python train.py --positions="learned" --init_std_o=0.0047 --train_tokens=520100000 --steps=7937
Each number is 128 + 24 x the weight over its row's rms, rounded and kept within 0 to 255. Layers, rows and columns count from 0. Numbers have three digits each. The size before them is the row's rms in percent of the matrix's.

# down: layer 8 MLP down (transposed), 1536x384, rms 0.0322, rows 488-556, columns 0-95
# up: layer 8 MLP up, 1536x384, rms 0.0658, rows 489-557, columns 0-95
down488 108:115133141145133104105113075146114120122135097128102111186138086107089097107127128061112115128135102055124148137109145081133148121094144123124123064150137137128104085123132160099096143171117122076104122125175140127116117105135152108166137148142156140164184142101102108147157140094092114095
up489 107:083107135138121118129130128130101152109188096143093149126117108150143096123096153150104138105123071160090129102114146136112146142134086160094089111144141132100140144113134080121152120172112168153131182090135128130084095150134137127143137118101101130111152106129120111096147130106105158055
down489 112:084067095125129158126110143155143131094129131121152144178127097148154117117091172130110058142091102099123123073135106154127138120143119154089092117126125135132062149134141120137106145139134151111146120061115131107100110139119129141147150126116072129145119107127101093136111140120130112149
up490 095:137126170126159113151165086171176150160137142124100131180112093165152099113149146140109165109132130123130139102110076128124125163141149102107108108126135101150142107149151152158143127145158146115084083104123155084167103097087141152136132120110131068115119116160151156127125097142148144138
down490 113:108102103131095167184121129090092101111134105116107172092137166139121162127158111094163061162123078139141138115168104133128113111120132121127131127180167137119069138090134149119100134100117103128100125137096108148110117119139188116135134167088113079128122133150126127124111121087109124110
up491 107:146119160128118180093127154155159146146131108152135107148106123112164135135109115066165117143144123147115137155150094118128139121154141135111113088139107088152133139118080126142149127184162135104126112127157109112127185129095133167097125113136136158099170149059094198163130118109116146148
down491 102:158115080140125124142128123128198140208092100146132148128139180128117199132144121106125117127070123133119142113133124121146108153152168113120133168115120111120089149152163113110111121126168140147135127099151163146147109123086116138112142089152104135138093119100104135144110160101156103142
up492 101:115136132142150141157116139124112121123148168088109161169126164144130105136135169096138128119131155100195143134049125139093095124155131089170127130128117136129114137134111141131136122117127129150104146133134162201113129154120146093130074108113104128158104129115121138142143135144176126128
down492 109:169160123141109131111125109129094122164121106161114143140108170136154094123157115114106117097137115126128087161146109110144166154135106155112132145101111142143108112195108120128108127131139093136149128075088104115145156101134118114132113151147101156113163116109049113161097098128129121143
up493 089:096155142127106089129141138121086118171120111152136114141160087136169142145124133100112090175150122112134087130148135139111083120156107138123127117136111118061099135149180141084121157162083124141135103136149150128124147164144107157161092147131140112183130136146125144089137132128105142156
down493 092:124106128116127111165152117148113094147119113117155125120105089130120122119124094182109113136150100120119174126134098087125127154100125175128136112140130120115139108100110160144132160127108128100106172104124132144117120151140176123107077096080131124131135156127133087159122117133148099113
up494 093:151134130155119107125165116119157153121121169181123121131174082114109144092120124133116106144138099130162101123128147104104159114141109093090120123135130162143113145147100129101126151118165106107141127126114159113113111083146111102139098118119157179172089125108102147097111124160108135119
down494 099:148155133119120124147149146158142154111142100117120126121142128141114177156106106107145111102076125119118162099099145123164148152143109149139091130166162149121143151148119135094131139148102148128112134092128126177113134125108162125114109155096101148132089106124157151120115123076152126149
up495 095:101146159139143117119114107114104144129162131125120126137107115135128176077132147091142109123105109076116088166107086154135106103087084110149145102095106117146113135102164123168121155089145164130070125144128117186119145104147128134137125151134148100117125119129127126114095166138095105094
down495 102:153091119123097148107166152142129135114124175104123140192141111091119080150154127123096088105112152082138107159179120112123116160137122134153119103150085154133113131138101147159123100139138141135099168094130155108119136163119113117143123157099119170095115140122148134081125134115143137168
up496 102:102154105096159103132148129134157177172098109100128131140139101132160119134090115160135150169123104148162109142088152065119096110162112112128144162093146134156090145117156119100106155112164102194143149111125141136127155161108121101107138124135129120123141185164088135083123126104083089105
down496 123:134146170153113130149129117148048133141192130117137157148134128124109114060156128139142121135163150139110134108174115102117157126123130125125098130132143088155101170134073153140134121072116093125114075092115124109139106141116126162146144128131141129113138093124131146125116148110126150158
up497 099:127166121153117125120091105120127140127141138149121116117128151128135085131112144145164148117147155106130111110113094129118110154113145137159129120146118116151135135141135116152089156169128137130151170105091153092138157125134114152094114111069101121139104174091120147108173123072132134159
down497 095:115105147123143117119126101106158122119121168124093116146104124101128085091130100166086145166133149134127136088120118132155117066111116106150105130130187146131161157137117116129138132127114140116149133131112158193111114133100113164104118116119118149100140130123127137190142149100122128152
up498 104:108177146159129129091145147129148182153139123139147127132136138111076156147109111090120148147155123117136141131123152113143166166110119189133085190159106182108132095141097144148115147173114109124120128108097151147169121106097097153101123144142135101169101081119149123105062119147120146185
down498 105:116126145148143163124158110088128150130110145134134140111157104130127138151153133131121070054145095167125129170098081162118148114129131157144128133194130127133149119131143137157150138141132153109101103119169090083142132121119131155154128113121095144100146139083130122142153103092136133096
up499 093:121122142112091123142088136148096110181124124120133104115114152108114095147094115164127139105115132160143102154135160165127160148091145125101127145171130090129119157082149120155088109106126088124102120125125140111112126114128119125172064108138140126169154096178126123148119183121092166089
down499 098:092102136099155101188123120123127156118105095161113151125141113119137130167132125065091107132089107119109142123158104093153127128148159151142117137115140087073138138098122144149134130089112120126098116100128083125103135114142117208086126128118142161149119138104134104107132112114131103123
up500 099:090138147138131129124145128136109109166148150117111117119107130104114104147135120129109157115140071093115106172101157139135104150117162147145117115057073131092133154130139127129144121167139142161132096145133142152100125104143120149103109094113119111110118123128159131107095130149097110089
down500 108:133070133147148123122120110163125126115136125151120130111116140109144113112122137131117156138126139129127118154147147140153112165090141107166124141079146108075118094074146121134146159120145141150148135141142142137092154132120152170146105133136134135133120125092131141128106160168120117112
up501 102:104079158110132124128135109140128134155118102114129129162133164148135151117120153152118147102126124085118102176138160087108119136123147176125139140103125137127124111131118076134117072095122135092135153168081120114166131148150127146116144123089148098114146158153095137156153114140165090152
down501 100:144099163117132118130092111117141112162124110176159157102112130120117149141120153111142134118181122091182086135102146159170139127124129128185123161145127148105096149136102086119111111111126150134148183172152140145143133124123140097084107133140118140173085113103148159119154091120133134127
up502 092:145168139137112108164094103154163148086131156159132102138144142142131157160105106130139128154101112145077106128132153152099107117097129129116130085132116121121131124165104139115108110133139105143178113103120099117136113146111158111133126120150086134104130151079105138120148128123137120176
down502 090:160146133133092076128098131126126121123123131142139135108080152135113156125133116142130130132131115111119147133123142127155149092133163126147109164129125085141142137168126127115144138095123124120140077115038127117118150111127142077082134148105164137144164139153112115089087111135142130157
up503 099:080136125150137109097114131139156120141164142120147104146098094122127165106147127096144108123177132154137115086086183163170135137129153095132132067124086157156146113151134117125141153119137157126171092143158148119096123130131191147122133118150122083076118138100157117133093136172122101124
down503 095:169116157121149111092103123105102137119123136112144115145115173130143117109129103103163140104152083127128173167132121159111148124145194117081116135084090127125088133109146167113118149131121111076104099097149153137086158091099100088128162126116140091158085128086081120137116156145146133137
up504 090:123126168192099091110116125116113129125143103178153156152128148129125103112136117114120163147116103115120151127119150128150145124139125108109103152096149116110150145147134133128087115126107146105142152133122136079111156146130069121103109087112157152137123133138148115157152157143153157180
down504 102:149129128148128176172160118119119145152148153146150103114099136135132106143120134103123192143131121136139145143148109137132136132144101108129137142153136132132098131120107149164105113078097139099146115148118103151103111147132098124136144148109157115104140136105219105120128102121109099182
up505 093:149120144141112126103098109122135140156108170173069130134116119118073131151129143141170166126183083129155105131092093130101112145094095178115141113083101149106127112125150116161127126100149181125140137110109141146128172141104128123161099153162101110094154132127133102135138140098161137080
down505 102:122152114147169109138096135127141127161111141179116142130102128129101105107205136151149126139144131118142146136165117092134141145125108176113130144133176118144094064099130136103138141121159086147140147153180130075121116125154124109137097132127100100102086149084137090177155146156109135112
up506 101:104164122137096140094104102130134091116126121106128106106147120124143141137125154137109078134132127142109085166141119148095087113106145137176191140122138158146111116141120165098098139136156151090121163103072129152132183117134127135117193124125110108132088162125117092067123136145153103114
down506 098:171137117153082147172151106106142096153151133140139125105137109140157148111165172114158117129142153095128117134126144118150145118082157125088128171133134114132120146089134141097131202129108135104127085100126109157129133160109117156127163156139120155128123134096110115158092132126187156121
up507 106:119206131105131153125153116138164128166165131117072142126114136142127126163111128100133107133044117094140151094122144148166123141157146089123104115153106176125151124169135180114121093185075153125129138123110141149135142122120136121199131111146166187192106105130127110160137131122117185157
down507 096:135151095129083157068172119142137126174096143183127112131175107102114110099082095092106064128134145110182156105143095134130093099127155116066153140134130115152146120102098137133114132145101120115125114185133100129155135186125120095114117113145105082063143149127148142140142112089094117144
up508 108:157095094181143178135133124111132138102142122114126081112104134121157171146073152134129124137140149148159101144101154103157102151117155134115105118122090146170159160151134106170115109119164118169137114114161138119153120109096109140084130132126177155105176132168140147126120115131121114123
down508 104:122108118144158145086136129129143089097175135116127104141085140166133152145110119083137125126152144114198101146112103138165122107130103092148092132136095132159117135104118083124155119116131127127132089142101130117121128162094117134146115152102122133140127107144165125096138094136142154120
up509 097:101182155141108161099127090103149104176145096113149114131118144166114146103160148082132133111111170138125143111084096156136109118153114146108124147131158073125132139120157137141130147150132141134102103137141159114149140157146110108141112127118122152107133146118122128147136138130107160086
down509 101:121137149162135156127177114139136133093127127119128069130148125141152165147097120115126138103117093136142139165162142142142105168113154132128165159121140124103152154122105097115130133145118146148108147099100111126105123117120141133094133143128120127085141103160132115130131153099096138108
up510 098:171150111138157103100137123154144132140131107114168122128162108109127132127115159146098107121115133138119157174142119127151191157152140183103148130124100162157080138121087108125127136085157154142123172157132168156161151123125146142154110124083132070148113119127119096112093087131141135107
down510 092:124155126155116111123144187091128166110078145149127150121125125130140114143132102162119155172119132111062149079143124111090128104126119111125159130146103140134126131124139120159121135136147130107122146157151137147153106110131074151109117172080129123129199158077136150157104122151141128109
up511 099:085115119133108102110124143109152143129139148163147151132160105193101111079132133124136121112136128129113155156104071130102132107137123112142183081148105152124176128112095130132132083160130173137121110134148157115165147136163142127126125116117107116145126165135104085122155153154155152120
down511 096:179134059109116140132131144122138152114114150103126115125142186143178105086107122105167087099167128144079129135141119143092121106124122126155136103162111131152115128163137127133170136147093106132107153123096083100153121146139113145095135153182137168123173094188109122142141113157103093132
up512 106:147118134115133136128143153132116176114139129131127128138142139135140104121152128116133084113138126139099117148131120098156153157134154133103130145158119167135119071129117123099136142150159142132105099124180157140115125095164158148148200132100163100135149118123095107137147142116101151173
down512 096:138062109133128124145111091145135113104160135130134120153126114138147132089120125121144131119148131136133105152103102124133139098162112110132090118125098118113114116157105139131093139138109126129140111113125166148141148142157112098135142144113140136089099103119106149152089094114163151115
up513 107:136123080102163137175102122110113091182146115151094135156089136151072095131136158145152149118158074162155119099109100091130104099114102152140141115121125156085123202138149067098112144137118125103143085066137111124111113059112113143131125141164132108142153109106127137132098088105153131165
down513 100:083092089099134075101135109129133134123124143141130141153069145146150103094187125165149132082132115155139134113131121117146101121164134108127139107117117094120172132160185113185113106156129107131148114146127093144168118169178179152098120192186088112143146132079150126096114148119136136136
up514 089:102173121099107170118148147152124110084130116144139122092085117136134156156089118149122142152166114117121135134137143140134145153149090107145068104141157162159137083113127115189119148143122083131145158158140100112122083085165115153148181138128139097085115123140118099131183152115138098114
down514 081:114148162150124093184160123134155176139140150159130140168097120153137140127106137113127126151157150087106134181122138128131122115112158073136094119114143127182115124114116116150116158145154132134106088151106153131122133130099159136141145066132122147103110170124100183097159169133106147127
up515 097:141149107107110121184141131184135123117135178159128079102121170134103131132150117133087112130114158097144125139112151148170126092141107183133165108139112130130075165127131143096138145148124100137171140123146126112129121108080138130136078130098166117114098135146151124093153163063126103113
down515 100:137112132143131162131162131115117084138124125121159103152127147120103130141102132154125124145088160126149119096150124159121109163146129114146137153077157094123151136138170139130172114124136092093182138114121145100142146130146136143066162139118193122137155127155118127141169145116134139125
up516 102:093125125137129109090120134131108119092095122102091076166143094094146135148133168076137132169132142110098129137099135187128140136161107118111151153140122177126116093123096129147081113100076109129134170108121128097149125148167156132155115103119105135158101119104133130094143134129093101072
down516 104:123126088093151145148152116147163144133113117185152122153162129113153145124146148112105125106142182144109132161075137115063130130120104143124132133105119165130154104098145113102159154093103158139084142131115146170140143139144123137132166115162118135126146091145148104122119113132153104116
up517 096:141167082129147095157147113083124116136133155161129146099144148132125182131080116122150130136100093134134114144120131117124139126126114128142162125161106138121097145151133155139127121112109123120114150112138099144169132091120105120072117146121159100145146119142079110140079127151164136128
down517 091:144139128087150112126154158125123113080175133160133151115133172167141124124103136129169109152116123136133082121145135126148084105156102151152137103140135111127133123119117072116127163159103123153139219175131100104124116095133082125100131170127109071105142154135138161142120117110142114149
up518 097:142121136150114113132130111076164145137131115122131131126094124127160155116140124134160085106151174162125080083105210149130145117154152133120173144102137122089114136115126120147130162091133112129138127122161156131112136112171100133154148092121106145128126165109120132116123127163119084103
down518 097:130105154173103131139108180147108136104143150125108172128127154131121179128153107086166106132115161129150118088152119132122138096136100152146151059158122164159125135130124142104118096144073164109130156175119100134097150125099132098149084131124115174035169086134144129104161139107137105124
up519 094:155132123159168145139122053152122142153140165106121140136176128102118143129115176114122117125123131132171118106118097137097122116135119119134123116163164147125156113098146112114094117108140122070119128129159117124162088135139111151107146126116095135114168124124156120137067127161103117135
down519 091:145130106116095133124140149088145166106149123129096168119100119129107090119129134128136160078089121101111114142099117146131178164102124167094136111104153124118114157129153155131147154150150141102158119111118083126114122123172093154124158131121150118123151132074133135152135110129112189116
up520 100:092078123105091118110164115179147144148139091119143123136160153135097169151127121125102125159163167121112117114117109093102132097100118129179124107121110133091113142103143111158117154145152174132130119068133127171121129165115100123141138118145158149075120155160115159110188079087137136131
down520 108:130126132125141132129128183091105175143162137117101096109109111114124149115120102118104153136118131102078106107150167090068079154113139122132114142140093118162165097139136112129112104123153119119143069127137065138096136130151105124078151087125142137107102142101159103145157116146133114167
up521 099:127140148130096180118145155129130131183111126116120154093121123118134143136112120124096185127133114120125162102112110091140095123091118123146151141148147137159133129155104162119129123134123119133112110128109115128120140148104090119088109097163111119113122122139113139146120091130117114161
down521 096:128118113173114145126124128142124129129161119132152174107129185134127113155101096075165145145111128129105159111108114097073174184100117127124114106109132173134130114161120164122127136183133167127052168132134125113140126100093136120117161152131168151080131149122143131114169124119131113144
up522 101:094134110136132126127105134101156115165092155100135093174117092124105109148134091116110147114119118092151090089115156161109163157147140150160082142156149140164158094168139075139162089111122116095129167117129124143117119100101157090134127115123130132118113149164151130105115175092141109139
down522 095:143145116168121110110097084133171172131136104106128157091111126176132074124159122111133168150107181154109153108118114126129134085101112146091117152155144063092128125114125147131133141151085132167123166121193178117176165106087119111119150091135138116136104174149132096099074132109132102095
up523 097:101135124165149133130106090147121152147107087118133154136144121113146110172121096153102093088165142145077136161088112094146117130088141134134099117112089153145100134106125082107171154135119110097095110145162117075103118117082138128120139169106150076153117095163147099171102170104105139136
down523 098:141147094124127127120088119135152113160158123160127153119089138109156117146124127091067131084177129148142123135131149152125098125119109159129104119111144101161114124143131134153161136126127137158148120164096187144112086119102105129099194150138106175107109168093113121105130163109098128112
up524 099:151102094103137155114112105123125131118124148104140145118140127086120147147060111081202122172108137111108106126142098151124148119156113133147120123126098107111131147142134147109137097101149158119183181125149142122132130151117123123144110137124160141094175111131133176113149118148119106121
down524 097:113097177140130131120184137103133096103106128141109164100122186120129124118153065143125113123126160120089148089174187150134168152122142159151144116147085191136163098131152125071150157150153127131153113151130117075132128127131110145137128139153109196140131117158139123121139117115068172115
up525 102:098122156135134106120147108075136115121174134148122150121139089120108140128173151107118113171146122064112140154115100118127111103097115147124212122104154118128138088146092111123163166144097143087130124112136160140144104142108140101146110101107145119126143132129127142123124141147166146153
down525 098:171108143104131128078171081134153106117099104104181175109092106116095169143161128110130119143115090140130122158129124151160148135142063128146130126156151121109061116113119120150136127136128074128101105132085098142119146151157152089112102128147120118163176135107142106103104124159148188104
up526 095:160125129113073108142102180166150127102157133151121125068123103100124169159135084128130107119097121122135178169096166138141095121116105146131141135142130103123127102135127137118112098179135109155111156083142115131103138122132164169115152122120158148115151123116116137165100109110147121163
down526 100:146134150131113120090120097096120165128139151150130135095129184172130141196105104128131169149095128158131164146127129135074135169187110166132120121136167119160121128141107154161114123153135132107137145142129179135139135092151104137162163106103120093152099128123097140128093131107144104110
up527 098:127104138119143143156114113137153145078163196108146126134128103166161123123119150089134166176110107136107133107156098135150129157105114154151127130084143106139124135109103122089155157133152146147108139113120128149082140100109105152131127112095139108096132090147106137168128158095123087094
down527 096:126134121134133125095167158152128110153110145172124124149161127108132129098098116087144146196102135110138160115154133106118163092163118132090138123136096121109106141134164130102162117169109191103146124105156132092084071119123147146123151163145122161160149106136127147174092135141129128099
up528 089:135161156116158103100133118138101123117148122129087142144147104126176109117127142129125109138142117157105148120104147065139163126137172138119165152130101109124115114090076149127133138143131148117119112116127157143110134146116095133110121128140104139093100116156128149124098154149143132176
down528 091:058115086160157161131145119126107118138105107159130154131091154139110133162119137158116111164122108123105117111117107138162133138140117156120089137072132119139134146137137104102132096178151122141110151140110115138092123131084139132109120119072120114120130141150097140114150154102102110108
up529 099:131161151146133081149118157102139137136123166145072124141158109131099139151150179131135095151115105127111126161125118146125131152090175151140126135144141158093162145142115114139150161115126137159139077140108073141096119153111170144108134149176078125167103118128141069132166114131165097121
down529 103:146133134153150106100093137109151113129140166140131135121107106125129139130141195128167115166126147143139117117142135109137140138138094147127102115148137124113116143131133141124149103128159101185174142131133057094112153139128125080141130110098165075117099157117114101138133150131139143124
up530 112:179103103132150125159100125129144153175100056104133131176139126163075164114140124128137120161153140137165087135134130106124124127108146143097184152164125086159130106146177132117105115180134129186130130121093130125153117124103137124124109142093132098113123081104081121139105106095168147075
down530 096:167141117144140130143111118135159171119161108117126111186154147128149154131124112143152150157155157138160130152137108101160143138093152142120168096097140145095103104142119111158105172137110128093102100132175114140118098115116135163109149099134111117135111136149099127080148115126181157118
up531 088:093088127157128145154135113156138170171129148118126188127162117120133154104184113132142122113108143114118074118132125109106090084115116119136164136136129127139096104146095122125129129163127117127106159086135192146107125107128117142146152164139162086197144118211165140156140119135169117125
down531 094:135134155113173145118144101077114188174140139114095126157111114096142145132097130124147114088123072118137148152154123152118146109099095144133139090145115070127120140131125071126107110119128110115148099117149142134117115129118113109131155101078129136117171156145135140133134176137133128116
up532 101:106120173144104147164155151118155114179152139128091121144129099137161115135120147116103151111106123133130134075141134143083132151120146182165147165133145096130107162121119151132089070139145132161120156133167114138104136109122133104129113140101110113142110095112135163143100142190105160096
down532 096:089117076119161121102127128105123126159109152148157088126149098121113146123118176144132093130146140154139126139112131118146176164179132133116131148132140129150138109116089167105109130172123134131100143144131140126084146155158120073154186144164093142102130131113160143106117130175138142120
up533 092:062127139101138117116132158151128121126121145089140142145147106117117185118157127135120114111133126139105087136119143186091091096146143116164152114134136135099133131071141125114156145126112166121132118149159133124135122145175148098127129095115109100068153129122141150119116156104123119150
down533 085:129112134136129130138115119143113125141178134077128124104137116129130110124128111128137170155138100143119121143150088160175138098124110105120169188125114112119153097161104137143118161105138126131122121136118146145100125139152118137084162140119130126116106145070142141110168137131149114105
up534 109:136096143135140137119088165135126169137139110120129159107125122110172125100133179122170136107119112139140100092136143154169089119099115142122118131135151095119087124073141090130108139137164062086093107158147137135101172072094143143110123137132127078068131091109155108121147116118163114139
down534 110:108097151134140136094154154104174188126109107132104144139103155144085120145104126134108150191109152119088164055155128121130117128114128143126101154132138140145129156125107119143154121101137165156139156129168112142119168116119112164186101146132111140132141110128104126129079142127139135129
up535 107:159149137135159151119111168085084117143150076085158109113138155105118110122180126178192110134126122094138150124131158161118087087128152151135139130157101105122134131120115133160172162094135165139125121150126148118118110145171150146122179078116130129135157123131086120111133124124157111104
down535 099:074128144124178180152124155129129129151129149142106149135140184136126084144084106094111151146121160118155127119130149095129125081163129160138145133100129134182113082129162174144149129133155132155155137145133145155146162105142112116128111149125132133121070169121164134152124110172146124090
up536 106:125098161106145123159098178137140160155121103116163082125061130051129133116077140153125147111092126119118088088112145115127092149126105154117141115126207161140090107152127122108165124111094096131110092125136112108181098146159133142121126122178154189137148143098153145120128137110166097121
down536 100:100120163148160077112112151137143157121127092117181084171154137126136137127088105108121154135146114168052140115126141147135137112171121138128094145150148157093176088154167126135111157133098139093082092113138114163136139153094143077141104144149137136051153120117146122150190112159119096114
up537 100:146139140118110129130151134116131134132151119145168140125094087121123112160100125129117137106131164179148152165182127065110109108164111105158072151111121087096126169181131132145120138149099130160124137132134136101120096116129112132137145147117105140106131100175123092166182145094132139109
down537 102:125135144134119115119119137107133128142130146141134127142098156128131109100133155161107106104160097107141134130133104080134129133164148112114102080119137101113138114107103128138115083158130102130070130156103144108106155112116137168172134122107092124179089132149113121161141136115115156115
up538 102:136128133113160100137148144123152127112145153120103181106150108152088143166133085134154114146131121136125083172180115100130102111159154163157076130166105121175092140147141104133135131124132155159112130085082139136128104111109129156102126093105123127120138100098134138183130132163139136158
down538 099:128144095110149163106104122159140122107107139140138130111086159138108111106118081109140123082152124126129162126163154134125118122157155076135114126123094118126126133056133101159078128120150093118106111119114164091111124123141134131153151093147082128126101122103160133119166111109115114142
up539 089:130148096109115138118123164162106149107141142094102068100111169117161133164152095089122159125114149104151137096146150110136107135140110103124166159106170095137152107137118119140136118086088125125116132087119187143089120138070097103097142077108119130141130122121182123191097134146126139125
down539 092:100185117128130093110115145107132117138116124103117134112115113145130115160132158123091163077083119154106140117063108153137077180134099146106139113070143132143096129127099113131129110120107168109119118152163111160092162114171106124093149127104124102177114129050129119084143144148087105127
up540 100:134152159137138159100079220144123151139111137130125149071125074105123139125130136138098109118138114100166097108109136179130127112139137158106144129129108128130101135189110146103105133119132153176136108150143101090130117158120140185114140106117154145079135109128148112141111115128126082125
down540 092:137131113161142102122139162140133129119125148169134151149110131119111157134149161101161117119110116121152141143119120141116101146138161158101143132156107119096127119103074125124102117132158147134156125111184109092126111164111125074130165138124108125107131124134090160118138130156108147096
up541 101:137148165149179147132127153115115079131128151095151126133092114115120134173121157147155156072109112123119133129157151156131147123197114091130133176159126139130136152143115174125110156141148117135119133103135120116131098098118094168108078137133130184128135116121092117145127124132104071093
down541 099:114136109130117121167161094144129124129146160141103102131121116115084142177115132134122118154140128104157113129063118147145147134132086139111133109107125120119100143133129101146091130132132108158129170115134137175143092127134108089126082097116134200160097107131108137182164130103108107122
up542 100:154115101138137177141135159170114132169134157150167145108119121143125137159115119158134100089150093092158124092079103144111184159120115165132134100174120100139148112132094095103146144096121186150139165158120122126154170136117107109109129147129114108127100150122115110102121172115088166118
down542 097:126104140178118120099180101110094140161123133165139117155107086158137104144147114185101134092112108103158086152111143135119133153159136113153103119118147163099164112102131125131132069108115126142116151159107168136151134177099119137187102136140120141089108130141124180151104182134163126170
up543 098:153153115091127129137105157115119160152131123127121124119132151136153129111128145109151082134096151132110104153138152170079145103137088127116120138159154072085158160121162115149080113137085138185076136151105146166139107099115167138123159165112096111125158158132123117153146126133146128143
down543 094:123150165103128133142138080119148112052109131140167138164137121134126130108143118130095129121104196117153116142109151130117109156148107087139115153115106160108160114107128130128150131107079116139081113140165106135092107116138107078100119106156179111123140149119109065121057101163152157087
up544 092:125160144111201134129150183123132098163157141115161134097126131190163171136145118117125138110171158133136114123135135107108129141096097085103109124110122174098119156177144125113113123155119101143160161159147112074131159103146168110125119108128134142147087115148100137186123077121146086119
down544 096:152105139162103085142153109130127171194086121102072127147118144167125097096121134132091124087151107102121149123075161174171166138103093109137097156116119104111135145145141136107137124169153115143166093118152136091110143153148128129086081137132138137107096079138114144156131095143144161098
up545 100:148123175110202103134141089152148129091167123062125142125162153146091133123122132135083121156096085163163138131123126121173120113086120124086127097156138100119076091159145124088149101127107155134120120144140127135138135074163107088150121109152157155141121119129128089125110122135137107138
down545 094:139123140178154166123159137117110151113169109109130165124104166156121151088180131147150138117129100160165121097131116124116089135128133157136152127189181120137157095084173107159152111116184152145124154125128105142114127094183135134144090118116121159150150103097117121141128120162125140115
up546 102:109159115132184142075127106139098100092115126119159114131136166130188127137143117153130119139097167118139173140098128153116124113158119151104097144173121152139115156115113135137129125117118133142109133081134169144130123093082107117150119095097117152187107138164133118187156112151083091167
down546 116:172127128103112126112154121096145110143154087151124078113074139132149108114166116110114172142115118114155140087143120127114105157094114148145111135118102150145079151130103156139134121108152128132141157121176160145126131112103108127103151064089143139128087110116110154118148129154131075112
up547 105:142136175138128156131110159133109148100134105133118116131123150105127113111145168143157130146127161089148106135143121147096125148146105110111146128159098090121128161143098087139110135135119095105114117077116135128126092115129117153146121152146111134167146106140128136142116131144142097166
down547 118:136141144141120132122128151111154120206140119112136094130131151093132092107147187115135192133118150130141128115091159130138145111128170125099134133104134155127115099120151161175139101126155094112161123097036134086099125115116093145133116153146131135138163078186133140087098168154114099135
up548 107:143126120121101161159131176100129146123137134120117129116135127100096158117141099137120142132151119137137108119149124142140141134065118107137141094115093128145103159125131086151116118110116141098110168100150141136143132067121149133121128122096104106154140058103140126124091160122155145178
down548 101:126108130137104144161131134151151117084144170106133118105140115120092146134160128094083172144118152135136092104120109148129163147102129089078131160083102135122118086113153122117073118157117116127095118101190091139119108120073112082115173183112126152148098153125085122152107156115111154079
up549 090:104161061111160132118112130116118111101085112127134163143124127134112114156184159143109124124132129097095126126188126133176179145096119137144084122121111126140151111120113128136142122121119102115117156153098114138173137102149111140144119131093126118146098174165144121115128148138141133161
down549 084:126146106127134164166107130126094105133128135085142164117144160119160113161130124145147134147140082128094146157111131149111141125090121115135120139152149139136084119119131129132165089145146176136179077131118116127170104148155078148113137081100152104086149135130103132138146137160126099122
up550 086:122136144140139109103158150132134126176159147136106168131148133101119115157118103137119146133125153111156101106134208106144136137148146155125144145120129125142130068080122166126152136144127131157147099144119156140177104139108125130127126094095171106136135109105143127120149147161135139147
down550 088:148136107123162124155152154150118127098125173125139165134118110113156112146131140149088128119121110125072127138160155130136104114143087122121126135120135107141145126127086092133131101087110133129095106090136117135117120139177169086120149123108135154135085109127137161111132124142140107090
up551 098:167145120130141136167133156114090118177122129110142120141133150101121149145113110141166116127140142125109099130134109154156136136115110162139120133109119132124139141181099141137096119120131131149120127110120093119148104124132131140178076176110130093135120156091081152067123137137176130071
down551 093:095144138084143100153123164137099178107137109131066093131123081110142144113112125091111109129179125109168112123092169121128125119131170120091177135139141125120131128142108115120137142150150169148150093139086132154138130148127123075150129116111149125093135065142134139119158178087134116089
up552 084:116160134153126136139157124162130112100113111107167184177133114143136156096117164143120127157137161132139082137111128127103152144140124132130095115121162111082113149122142130133125135164161106132092159092131152141125109136165131125136183138158151165142128132143128112129132079120123148122
down552 086:167132152115135064143154139141102136167135138075144104147100148130129165106107139118165103121152057133121122135105131137178122157084136119112124100127128122149149119137132107144118110131114125148150060152131144183134124142134092136130161120116138114139114127112140126060140179150114060102
up553 108:171085126134156128141154111110125103093156106097120130132150129118147135138095117140125151074111165129066139111177153099129137130169145115139134110081149119151094134156122133117124171124160140107123124104140114123127128116111126147152116091140127132144107151131123088161152129129102128116
down553 110:131051129125146181150141126144163081050122116155112135125137123123137121113111115146140114106105129105135138100104114133110122138151171104133149081121123114132102117158140104142149149147139097142107105137126116123140123116140147118130122129121113121095119175125147127126149094119104121124
up554 096:148135115147106151128181126124133141124122097105137117123150123160106111146175128138140125114157126110148110076134042142112092150119119127161113131140109108145146135161175154149122112160129160182141153127112139128134122133125152131101124094086086108108071133145068126075178094146125110094
down554 106:144154116067103132144112136136133129148121140144174092099100138115082103151117149122123100133136132118155163115092137150154119114133151143092101123100162124136138128124140082159137133094126136096111088095143113142135125162071101131139133157132095175113164167161153147150112132122118142135
up555 095:079129161071107111123121070137122155155098122105087112120151155137125162134164139134106146158108147134143123167159122110121146119145119170100128151151119105129143128144153143119122117105113165093134154131113111138117122078121120137131174088140105113114117133124128141125141170113093109128
down555 084:143105148151102093143112144096156098137151131119106191142129081115120130117099144159090095164160165087118166156107120163130132106146172090136099166147115108138169160113145097104088124166136151125109150161109150127131118112106138062114136108114147151117128126150086089120113154144118132123
up556 096:135161077081104110141106115071165152131118141139131108179113134117154131159144088153112123125138138128149119144158147165141170154110079171130116122123168136131127148093109117117118119144147108137103126128165133137124161101104098145116141082119140131134100096146170132150138134119114152090
down556 092:146141155123103096143140092123101135120111108144085173093078136101097119141160154111121106160111104169100125101119123095125127141087117148137137091092152120122144112160171132069136129118143142175063102217130167113127133113163149106143107114123106125158105147154114099097095142124102138097
up557 103:110131141124151105132131141119151136122173138126135139118124130115149091110127137115124133125160101117117162130137123192093119104148113125120098129099113107127121141101135169163126146102186155113101110117107094061123100101135089172132141126121158132157111158141100088092131104125065111111